Part of a small language model's weights: 6 heads of 32, 4.36M parameters.
Each number is 500 + 40 x the weight over its row's rms, rounded and kept within 0 to 999. Layers, rows and columns count from 0. Numbers have three digits each. The size before them is the row's rms in percent of the matrix's.

# layer 2 attention output (transposed), 192x192, rms 0.123, rows 61-63, columns 0-191
102:448517536499431384535472525535461553459564501511470465545536559605494545487420463515502477474528463528459451464518457550535552511468528491521478417441413445451514537458489521509562528549481530491494450493510443445543460548584516430460504490504521480507549541581540499478547498497566546540457552522500504502523502550499508520509553394453525521460547489481476568569541478515523521535517427514566523532510463456521424434476444470519475497539472520486423456489430531420503460544480501467519520523484543488500459490480480528491516482491487478487436512538533461491502500511404527499
100:456459486492512508540445497536434541444485465513463481552454446482560431503492532443531478491533463484539395485544464519441543483564459486539509483587504522490469569431533504533507501517468540576489542416541523557514513426536503421508511530561555507392509479492487541481474439481493537465422501511509528531474508490530485498466416564563567470482460515544440496505466481543559488564529473527504424427496506544521479518494529540435409579501475531476499461467494454468470498454539519554557510510528503469526527466463500501583485484509434480485561522517442503479474420497508470485
107:564498496477452513422483518541437543555521495510503486527447403449482538507450615489469494536484473538426468483464505495535527421511456595503503475482500399535502435468522495487517482488524479454504531527500365424487498466511501426519497547500502458511526500518438465525495565552529470533493530495504544506493459558478472472508537515510561550482524541434535534463457551504546566427550470468546508536469439534481553543490520525519479455476467464457494432516494511554476509482524580467528450564468549503443520554424473486465481543464510458464495516551491453552420495486451548499
# layer 2 attention value, 192x192, rms 0.0746, rows 62-63, columns 0-191
100:459500489523441500442527500467559487489526516485519509543556501509488570468480460595477564495432470543536541486475546459512442505490526455500492513522554548437470426588433503456525486462543497422511483505524488383476448473498550522500557475439492497455512487497490452492546508569520470473491554472452533538536479509524496501562558451457455545489534441467526495511535578461482473448484550487502523513534521471473582417470474482521552458542565427516468492440526559455511501494503461521426492405486462505449548507498558418446478481482518507513417461514468562526491529475568570508
105:469504518471579516612522471437551502428513515433471520518530480509475457522558449515503510447496528477561519498499503553481485548417492427456568474572532538508506502507529459451485557496496481548499462472499583557495468474476475506529535498488473531438476522468513485539536440448410498478525537492475397497469515465517591514529460552448472506511499454546408496457518458530509454578461519566492463526479525479526457492480433464509583527459493471499453515451498505453474495500517426528474561447580498482521471445537499472517522437513449515535552471458557494414522490544558432542
# layer 2 attention query, 192x192, rms 0.0902, rows 64-68, columns 0-191
098:488487518517576483496467489527447525455480474531475518488443485481512493593463518510444466421513426513537500496535485509486454532438496499519485497479459517482474459400462509507464505398550452409498511508473465495468423502475558527465488494463468458485483483498494567491577455489511552527462517567492515501493472490487495529449481487496471566551396545490581444397498491446544519553540487542595459527560490487467541505460560513489458524433518545517550468453555506525502488495506586552505508570498582444541508486441469496497458501491528621487484545496491488543519482583506527542
092:529508563423480507529532434497538586472536518485545476485538544459531527453477483502497449509497529515466545495517492537494518508510471390532579494435411511537479528543485496490556508421484551534493501471553460430471429435549470513536512530522577441456483417595498507573530543454497482513493518399471457482517581492539482525498500530479496507491509434549524485494439475517527517474437535509505458433502568511472545553431485461538527464478479482505511537511490522570490447555535457467495459453506536570546458426518597489467516528531438486486519521551539501536521491509443561460
097:502445545547461545452488566504543492499420528494497493512449505492592503542569558524541462443491516464488488562499465518511552499533472548552469516403528507478489432451446508518522448466487472522527494496503478526498464478491517439452427536516445502433510563519525537484582519498547513447504478544568427496479489516535479476413531519476417522465524449572501540451571457475522464537467556440497476488526485550487479466446433503514565514562496505534427488554450502500527563451442602470453533510509552514531544489499437594464553467512464460442475527474453522512500552523536498483
093:512526504436521508452476502407530549506546492487493515503496447464531521513505498485561457549468527607432477520522515492392493527452496495491527493572476485554487501508493553470506530536444466495571448498544495478502490478508497513520472473447536450574512448486446554514460541480477518556536568528500500452489489436527569428454449505470442602464498444497480504486507601452480492526484544482537560526485479451507542503480618508478553424471533485510523535364426496541528455466560453473538550496519471540511485502493498485456521446546526497506590520508429537504514466451522499483
100:520487593530454554482557553535506544456527539528472492495468474511523550527467481442507524543530521575442480448494535484492485462507514469479521516487499455511492584564490484522511502573464491539496545529448473468472508475613442528530512503532520505507463476495466437484394544579467494600528527444454516490532490485517616485566556525452479512499501501484493483557511452473461458465464417466446490443500498548518532482518516453485475496497486477454423443538477564425522437428430509492567464451483542552504552494554485503570489497509490486481542404481449420507512551526518496499
# layer 2 attention key, 192x192, rms 0.0873, rows 64-68, columns 0-191
091:548502452475539606448568420518540465454481476504507503560490521521530505528463534560477479538425539545515519455595487468489493476515508528517444483552532498488552547521530509424557494540546538509480493489471510507429454520556512510507449512588512530471490567500464517620525475551505533552459524500506545457547489527411510419501460475544507621452528502547517501453508512515508497409544468452470544533430493480496495484492526477495455490439445420463536456411526452471507489433480492517398484445471538447461542542508500469520532493525528505531532476501463473488550489508512525514
100:425498539427563436562503511490464495463512457514445547462537468538463506486484545518525462535510489520541488409458481456465528451410476517527497516455578405520516428527535489478490524528458513491511478438520488501507580532511506488429510453486471553490510483474539407551578494559549543496523526547520510501487416510518510521380476554483477483521461583434581487505531565500464507542518528566489532469448471475466512450460561449489446430517538532508543512477476504457480521550526486477600540503508544493465482524461483518558508516498562488498514485476473453454427491515466501589
091:447497489504511496553459512529509510450455502495534505571490524490548497450498467468529450462520481565486582504433482469519460485519591482598483504537468521537494588431542541521513485464544528481509444502476510509449511439488566482377523524496441523501499478528533449446516484490439452484452494517557503474539508510452493512538576474528589539509491586358487511499513432445476506441511450446513535454463478461537456482541452534483478474535492470496514508403470517541514570520457533453449470442485455458529438578445516560477497488436559495461498501480487480493460505518511469465
087:547551458476550524474453525472523541519503501478502457468498514537528450473448512598483534440443499488526505392491511465488478463536491536470544480476470507521422506475466533505578531465547502413425554476587526497536528581388519488499480482459503527484489524537513526512540518510477509493500414459464556535479538480486485497467461511507466532557460629491510462545463466501510548461458503585443497478525472503478452427531486516419516492521521506569457524552513483586421502431570440495514477464472489502523540496489528473497435523464483542530493483523494533492572401555454485515
091:505543546486435503431504511477534532530447447515489495467487450514506521521532480480480506476480473516542488466544504525457450550455471533501527510544602514408479451471524514521565455522488509525560488511514538435526498522526473514516529519453511582550533451510474414511512439475494457431491497448493475475467544432451467545482393402481526485526597576561582551518466512439526520536440530437484544475561488472416495556593487553475458547477522519483527475525503447517443527574472530439523451508580475495503452498522491459523486533511515470451529442452449470486505459512522549478